{
  "head_dim": 128,
  "norm_place": "pre",
  "norm_eps": 1e-05,
  "rope_fraction": 1.0,
  "qk_norm": false,
  "init": "normal",
  "learning_rate": 0.0036,
  "decay_fraction": 0.426,
  "decay_shape": "linear",
  "final_lr_fraction": 0.05,
  "batch_tokens": 131072,
  "max_steps": 4629,
  "dataset": "wikipedia_en"
}
Each number is 128 + 24 x the weight over its row's rms, rounded and kept within 0 to 255. Layers, rows and columns count from 0. The size above them is the row's rms in percent of the matrix's.

# layer 4 attention output (transposed), 384x384, rms 0.146, rows 0-24, columns 192-255
size [ 98  97  95  94  96 102  92  95  95  98  97  92  98  92  94  92  94  97  96 100  98  97  94  91  95]
[[124 106 121 122 144 131 125 126 144 121 178 135 124 121 155 131 134 132 161 152  76 105  92  96 154 144 143 124 163 103 149 173 145 125 101 132 127 140 142 142 138 122 112 161 157 121 114 137 139 127 115 139 130 107 142 152 120 129 128 143 135  91 142 162]
 [131 115 126 125 155  93 179 122 128 137 111 176 169 164 165 178  97 155 128 124 120 133 139 158 110 165  94 154  82 117 167 109 138 106 156 141 135 110 123 131 155 159 143 136 100 129 166 125  81  93 132 100 138 145 131 130 148 156 135 109  89 138 122 138]
 [109 132  80 114 146 150  80 128 143 151 132  91 125 112 127 175 105  83  70 115 107 125 135 150 104 109 134 134 135 108 207 101 132 101 131 150 108  97 154 114 143 140 129 102 129 139 114 173 129 160 115 146 158 141 130 144 144 128 182 131 118 127 146  83]
 [116 115 132 152 135 153  96 125  86 122 168  81  98 141 199 174 154 109  87  90  95 122 129 106 127 122 136 126 126 119 148 138 150 106 108 109 103  85 121 174 100 100 123 124 171 127 145  92 188  84 107 135 129 111 136 166 131  81 132 127 153 153 129 103]
 [117 127 132 130 154 100 150 148 118 128 125 118 146 139 152 177 161 119  97 178 133 124 120 130 113 146 129 102  96  90 115 118 133 155 109 114 147 149 102 113 143 153 104 104  81 154  84 116 125 107 160 160 163 132 152 163 110 145 129 131 102 110 140  84]
 [114 141 107 101 158 112 178 147 149 173 137 133 121 165 102 145 113 163 167 144 162 111 155 165 116 126 141 133 165 142 165  80 139 204 147 113 132 105 114 114  82 122 133 189 132 134 139 161 119 114 123 120 133 103 131 111 113 120 117 125 131 164 105 133]
 [121 128 133 113 169  77  93 136 140 120 171 108 107 118 137 118 130 130 122  83 159 168 161  74 108 149 116 139 125 178 124 135 109 133 124 115 116 117 109 135 160  93 144  87 135 136 162 134 148 141 151 145 139 117 137  99 103 135 121 129 142 113 190 147]
 [153  72 144 136 124 141 128 169 175 133 134 135 114 134 155 123 129 102 113  92 134 115 104 116 158 140 118 116 107 113 146 138 156 166 120 146 165 149 151 114 148  81 117 118 154  77 134 145 167  84 108 113 120 152 135 137  76 134 109 124 160 108 142 124]
 [140 139 132 101 121 120 125  77 160 159 108 133 139 183  90 109 155 158 116 117 138 138 106 121 135 126 145 125 142 151 122 137 139 114 166 160 143 183 178 127 154 116 141 125 109 106 147 121 122 121 133 173 146 149 141 132 141 122 141 139  96 123 136 142]
 [152 107 151 148  98 106 122 117 104 100 174 123 110 104 106 104 151 130 124 131 151 106 199 145 119 110 102 144 142 133 156 121 107 129 101  79 169  99 115 108 152 105 159 128 167 117 142 180 122 142 143 147 106 116 140 116 142  91 134 133 144 128  95 124]
 [ 96  84 136 108 132 143 128 124  90 103 107 136 131  68 115 145 127 148 176 132 153 123 137 136 128 136 157 128 127 113 106 130 132 118 111 137 130 160 152 120 160 109 146 104  79 125 144 140 137 152 149 140 154  82 147 115  94 145 140 127  82 124 128 138]
 [ 99 140 123  97 138 145 163  83 154 141 113 111 129  90  99 140 104 124 114  98 131  98 154  70 106 144 125 115 118 136 143 115 130 144 131  81 131 128 145  85  98 128 161 164  95 132 171 116 164 134 140 124 127 169 135  93 134 191 150 139 136 125 106 126]
 [149 166 129 149 127 136 118 154 126 136 139 103 115 125 105 153 115 125 128 127 135 108  92 130 160  99 146 151 112 105  93 150 122  97 105 187 124 122 131 105 145 120 128  87 104 149 133 126 146  93 114 106 149 150 128 109 111 117 145 133 108 125 124 159]
 [110 136 122  82 131 128 117 161  64 162 155 134 126  85 130 155  86 106 101 146 146 167 119 155 145 109 140 143 111 161 130 142 141 123 125 159 103  79 126  96  92 167 112 161  89  90 164  70 131 140  72 141 154 126 143 115  83  98 100 119 157 133 162 125]
 [114 125 158  97 112 188 153 139  97 113 101  84 177 194 123 100 129 134 114  90 117 141 101 113 142 123 101 156 153  91 127 131 146 119 107  84 121 151  78 159  62 123 136 137 116 142 142 117 119 150 116  88 129 179 134 139 203 144 152 131 144  99 128 168]
 [141 121 119 118 150 116 102 153 118 141 138 139 167 152 153 160 111 147 146 136  96 127 119 145 114  92 126 150 109 134 155 123 141 118  85 121 118  92 116 163 118 119 124  96 110 129 130 140 163 112 128  96 159 115 122 135 122 156 115 121 131 152 118 119]
 [114 121 154 101 147 163 103 104 121 134 120 103 112 117 122 155 137 111 142 134 114 107 118 146 148 129 115 124 133 113 178 104 107 123 129 144 125  91 169 152 100 130 156 156 101 195 117  83 117  99 146 118 159 114 125 122 158 157 117 125 130 130 110 159]
 [138 137 157 148  92 128 166 143 176 160 101  83 111 156  78 117 149 103 125 141 122 104 147 128 120  97 127 126 139 120 151 117 141 142 130 115 131  97 117 175 154  93 169 145 136 183 153 170 151 125 133 116 124 165 144 108 104 127 142  94 135 117 167 121]
 [160 142 147 145 144 129 133  93 141 118 139 144 104 194  85  98 184  96 146 105 135 141 143 115 102 131 134 155 118 120 113 118 118 123 136 131 132  99  85  48 110 101  95  87 107 148 113  71  87 155 121  83 128 152 113 125 128  88 144 133 115 139 145 110]
 [184  85 165 104 160 128 135 113 130 148 135 149 125 133 154 124 153 100 165 131 128 161 133 111 169 108 132  85 170 112 143  90 109 126 137 165 136 133  95 139 115 130 112 154 135 126 127  87 125  97 128  93 133 134  98 114 109 140 115  85 136 147 126 144]
 [159 128 143 103 146 115 129 151  92 155 132 127 117 105 150 115  89 112 175  61 104 149 106 116 116 135  83 146 112 121 116 110 119 142 122 138 132 127 144 144 122 120  84 173 186 166 166 122 128 147 131 131 145 125 129 133 130 122 124 152 110 110 100  67]
 [149 128  93 119 102  98 129 106 134 106 107 135 136 144 108 160 143 124 120 111 140 144 136  80 127 127  88 163  93 144 131 160 121 118  88 106 141 114 135 126 130 141 122 128 104 112 121  92 125 173 137 132 145 125  94 119  95 133 125 140 112 103 130 133]
 [132  80 104 115  98 134  86 149 169 115  72 114 161 147 113 129 182 103 106 127 106 155 142  94 149  83  64 132 127 127 129 100 151 123 145 144 144 142 126 115 173 139 152 119 112 105 128 124 122 142  83  93 138 124 128  87 117 116 152 151 147 111 141 113]
 [118 108 127 101 107 109 151 146 129 151 154 120 108 124 162 129 123 140 159 142 134 159 103 116 110 129 158 155 143 151 121  88  98 106 113 176 116 106 113 117 168  77  88  99 109 137 154 116 113 166 124 160 136 100 123 135 117 105  95 107 149 122 110 166]
 [107 121 166 120 141 130 131 108 129 135 112 104 107  96  97 131 112 158 134 110 119 123 128 134 109 143 116 126  84 141 168 166 143 137 147 137 126 136 128 150 103 126 142 154 166 139 125 131 173 106 123 154 158 143 105 130 132 135 117 120  91 123 130 134]]
# layer 4 attention value, 384x384, rms 0.17, rows 1-24, columns 192-255
size [ 95  96  94  98 106  95  94  93  95  94  94  95  91  95  98  94  97  97 100  97  99  98  91  90]
[[165  98 160 140 131 151 120 152 131 136  95 123 146 105 136  84 149 134 140 137 177 123 140 130  89 113 134  83 141 120 125 131 160 170 142 111 141 102 140 104 142 154 158  89 154 142 132 141 172 113 123 108 111 151 163 142 128 129 137 152 139 106 108 118]
 [131 146 136 117 162 139 146  90 131  72  88 149 119 137 161 119 127  83 123 146 151 116 156 136 129  98 108  87 100 166 133 137  95 115 132 143 130 101 125 130 176 129 168 173 117 121 124 119 140 122 128 101 104 148 125 182 126 129 126 178 127 153 158 161]
 [141 135 103 143 128 163 116 131 140 123 125 153 128 191 131 153 157 112  84 145 118 103 132 145 121 111 123 141 131 115 130 102 132 112 134 100 151  91 123 109 154 158 125 121 128 117 102 128 138 124 143  83 133 116 106 208 135 176 169  98 148 118 169 177]
 [112 109 118 130 142 106 122  92 131 106  69 117 147 126 165 121 118 130 145 126 166 118 126 174 116  75 133 168 153 129 160 106 118 173 130 102 143 150 104 153 104 126 135 128 156 128 124 134 126 119 127 160  67 151  89  81 145 105 127 139 134 154 161 109]
 [ 88 130 120 103 135 111 112 148 136 149 139 131 155 114 132  86 112 117 142 139  90 117 132  77 111 183 154 102 110 163 101 108 117 141  98  97 144 114 143 157 142 104 126 156 149 148 110 110 114 129 142 125 113 108 118 146 124 125 125 123 157  99 124 164]
 [151 111 147 103 125 110 151 133 119 106 120 139 130 116 135 145 111 125 110 118 116 162 179 121 163 157 117 128 116 156  72 123 102 118 144 122 101 115  40 106 158 126 161 109 149 107 127  96 131  97 131 131 133 117 151 146  96 155 131 142 153 126 103 121]
 [103  96 161 128 169  54 137  94 116 132 182 130 166 104 159 143 128 125 147 152 133 182 124  59 144 134 125 134 172 136 112  91 175 129 123 138  91 135 140 159 124 109 140 103  87 116 132 125 140 103 106 151 140 127 101 123 127  74 126  86  77 145 120 165]
 [129 144 111 124 145 158 149 169 135  49 166  75 158 148 121 126 103 142 134 126 107 106 122 144 121  96 133 118 131 104 129  87 113 113 142  93 152 146 105 111  96 113 158 204  87 141 117 115 125 144 136 117 157 121 102  88 108 124 109 117 144 126  63 148]
 [142  98 158 111 168  96 139 114 153 104  99 144 159 103 130 136 151 131 160 119 150  96 127 135 153 131 130 152 129 114  92 135 122 124 160 103  80 102 127 137 163 111 150 161 165 129 131  68 179 158 120  83 102 103 142 132 110 125 121 146 103 131 113 103]
 [107 134 144 127 144 141  99 126 144 101 111 113 130 140 115 113 155 147  93 147 111 130 115  96 157 111 131 146 147 105 165 201 140 131 160 130 121 145 118 105 120 138 142  90 147 129 170 151 116 142 147  85 124 127 143 101 134 103 161  94 169 101 135 105]
 [140 108 131 174 176 154 153 159 143 151 136 102 145 115 115 112 160 133 163  97 138 121 142 143 145 112 131 102 132 124 141 148 152 110 123 167 185 150 101 100 173 133 112 155 173 113  86 113  96 179 150 114 113 134 122 138 122 105 146 109 142 120 115 156]
 [123  99 139 178 121 134 154 130 173  71 122 151 128 124 143 107  97 147 126 127 153 140  87  87  85 174 147 108 132 155 130 105 117 148 141 131  84 100 144 126 142 141 142 114 108 124 135 121 159 112 127  40 211 133  99 112 119 133  84 151 133 148 154 159]
 [136 139 159 143 178 124 128 140  95 106 124  90  96 152 117 115 142 135 154  89 159 102 118  89 131 126 158 175 143 130 139 170  85 167 153 135 131 163 139 122 152  96 155  79 127 128 140 100 136  97 143 141 140 104  96 174 141 141 148 115 113 161  98 144]
 [163 101 151 144 107 126 146 120 131 153 116 148 101 100  92 143 135 162 107 151 160 130 134 144 122 113 137 128 128 114 148 131 132 138 107 105 140 100 147  89 163 134 138 128  76  93 165 131 113 122 151 127 102 122  97 167 165 146 118 105 127  91 168 144]
 [114 141 139 166  89 156 120 134 136 141 183 125 133 121 148  89 114 111 130 107 127 134 160 110 182  92 120 140  88 116 119 156 126 180 128 133 165 137 137 129 156 137 144 123  97 130 132 123 145 103 145 159 147 134 145 107 120 119 133 141 158 138 104  69]
 [128 133 122 141 103 130 122 143 128 126 113 160  89 122 110 118  98 114 134 116 123 113 143 119 137 158 164 126 151 102 123 144 130 138 134 119 148 144 146 130 139 102 175 117 125 109 121 154 113 123 109 185 106 127 127 121 150 105 120 154  93 108 108 152]
 [132  95 159 170 141 117 139 128 132 144 161 122 119 142 126 132 156 121 115  94 153 110 132 140 119 143 117 132 158 202 104 161 119  96 140 129 146 139 109 121 128 152 131 129 105 117 132 121 192 130 123 161 113 141 126 120 142 140 114 142 156  99 126 176]
 [115 166 144 112 120  96 112 134 145 154 111 127 134  89 141 110 140 141  78 158 128 117 132 150  94 181 137 104  85 158  96 118 130 151 117 135 148 108 124 145 137 134 150 150 120 135  95 103 135 143 111 122 147 102 131 127  98 118  73 106 194  99 159 119]
 [132 114 127 120 136 138 156 101 120 130 136 107 129  98  95 148  76 147 120 141 142 129 155 114 118 153 136 123 115 123 138 183 100 181 136 134  85 135 154 136  89  95 144 147 100 143  53 154 126 117 123  99 126 165 118 106 137 105  85 129 136 158 100 128]
 [105 138 105 133 109 128  79 133 124 124 164 119 135 113 124 106 168 107 175 160 127 115  77 136 136 140 136 115 138 138 171 113 109  81  98 105 116 121 155 176 159  82 110 124 144 137 140 120 116 172  96 121 102 148 128 179 130 102  85  96 102  66  82 142]
 [141 157 102 124 110 161 115 105 123 120 143 135  95 106 140 105 120 115 142 144 169 122 125 130  81 106 126 103 145 114  85 135 172 136 150 152 130 164 135 138 106 160 148 128 123 134 114  99 117 124 133 137 155 121 142 149 123  74 139 113 110 132 143 135]
 [104 147  89 142 151 141  88 123 109 114 135  70 138 115  58 104 133 109 105 107 134 137  93 150 128 136 127 107  85 130 147 177 118 103 148 124 132 160 101 145 139 120 124 114  86 109  94  92 186 131 108 160 136 104 151 139 164 108 108 136 111 124 100 121]
 [153 190 162  62 147 154 132 129 136 122 156 165 134 112 177 103 109  84 136 110 155 120 125 124 145 110 107 157 101 152 148 143  96 100 100 131 122 140 120  99 142 123 111 108 176  91 125 131 132  84 155 149 112  95 124 144 121 132 113 179 167 152  88 154]
 [139 114 113 153  90 109 145 177 108  91 135 122  92 114 118 144 134 142 100 144  87 127 131 138 152 114 158 137 186 132 103 105 138  76 143  85 140 125 137 113 110 153  85 150 137 155  96 138 109 154 178 107 140 143  56 163 162 123 141 135 121  96 141 134]]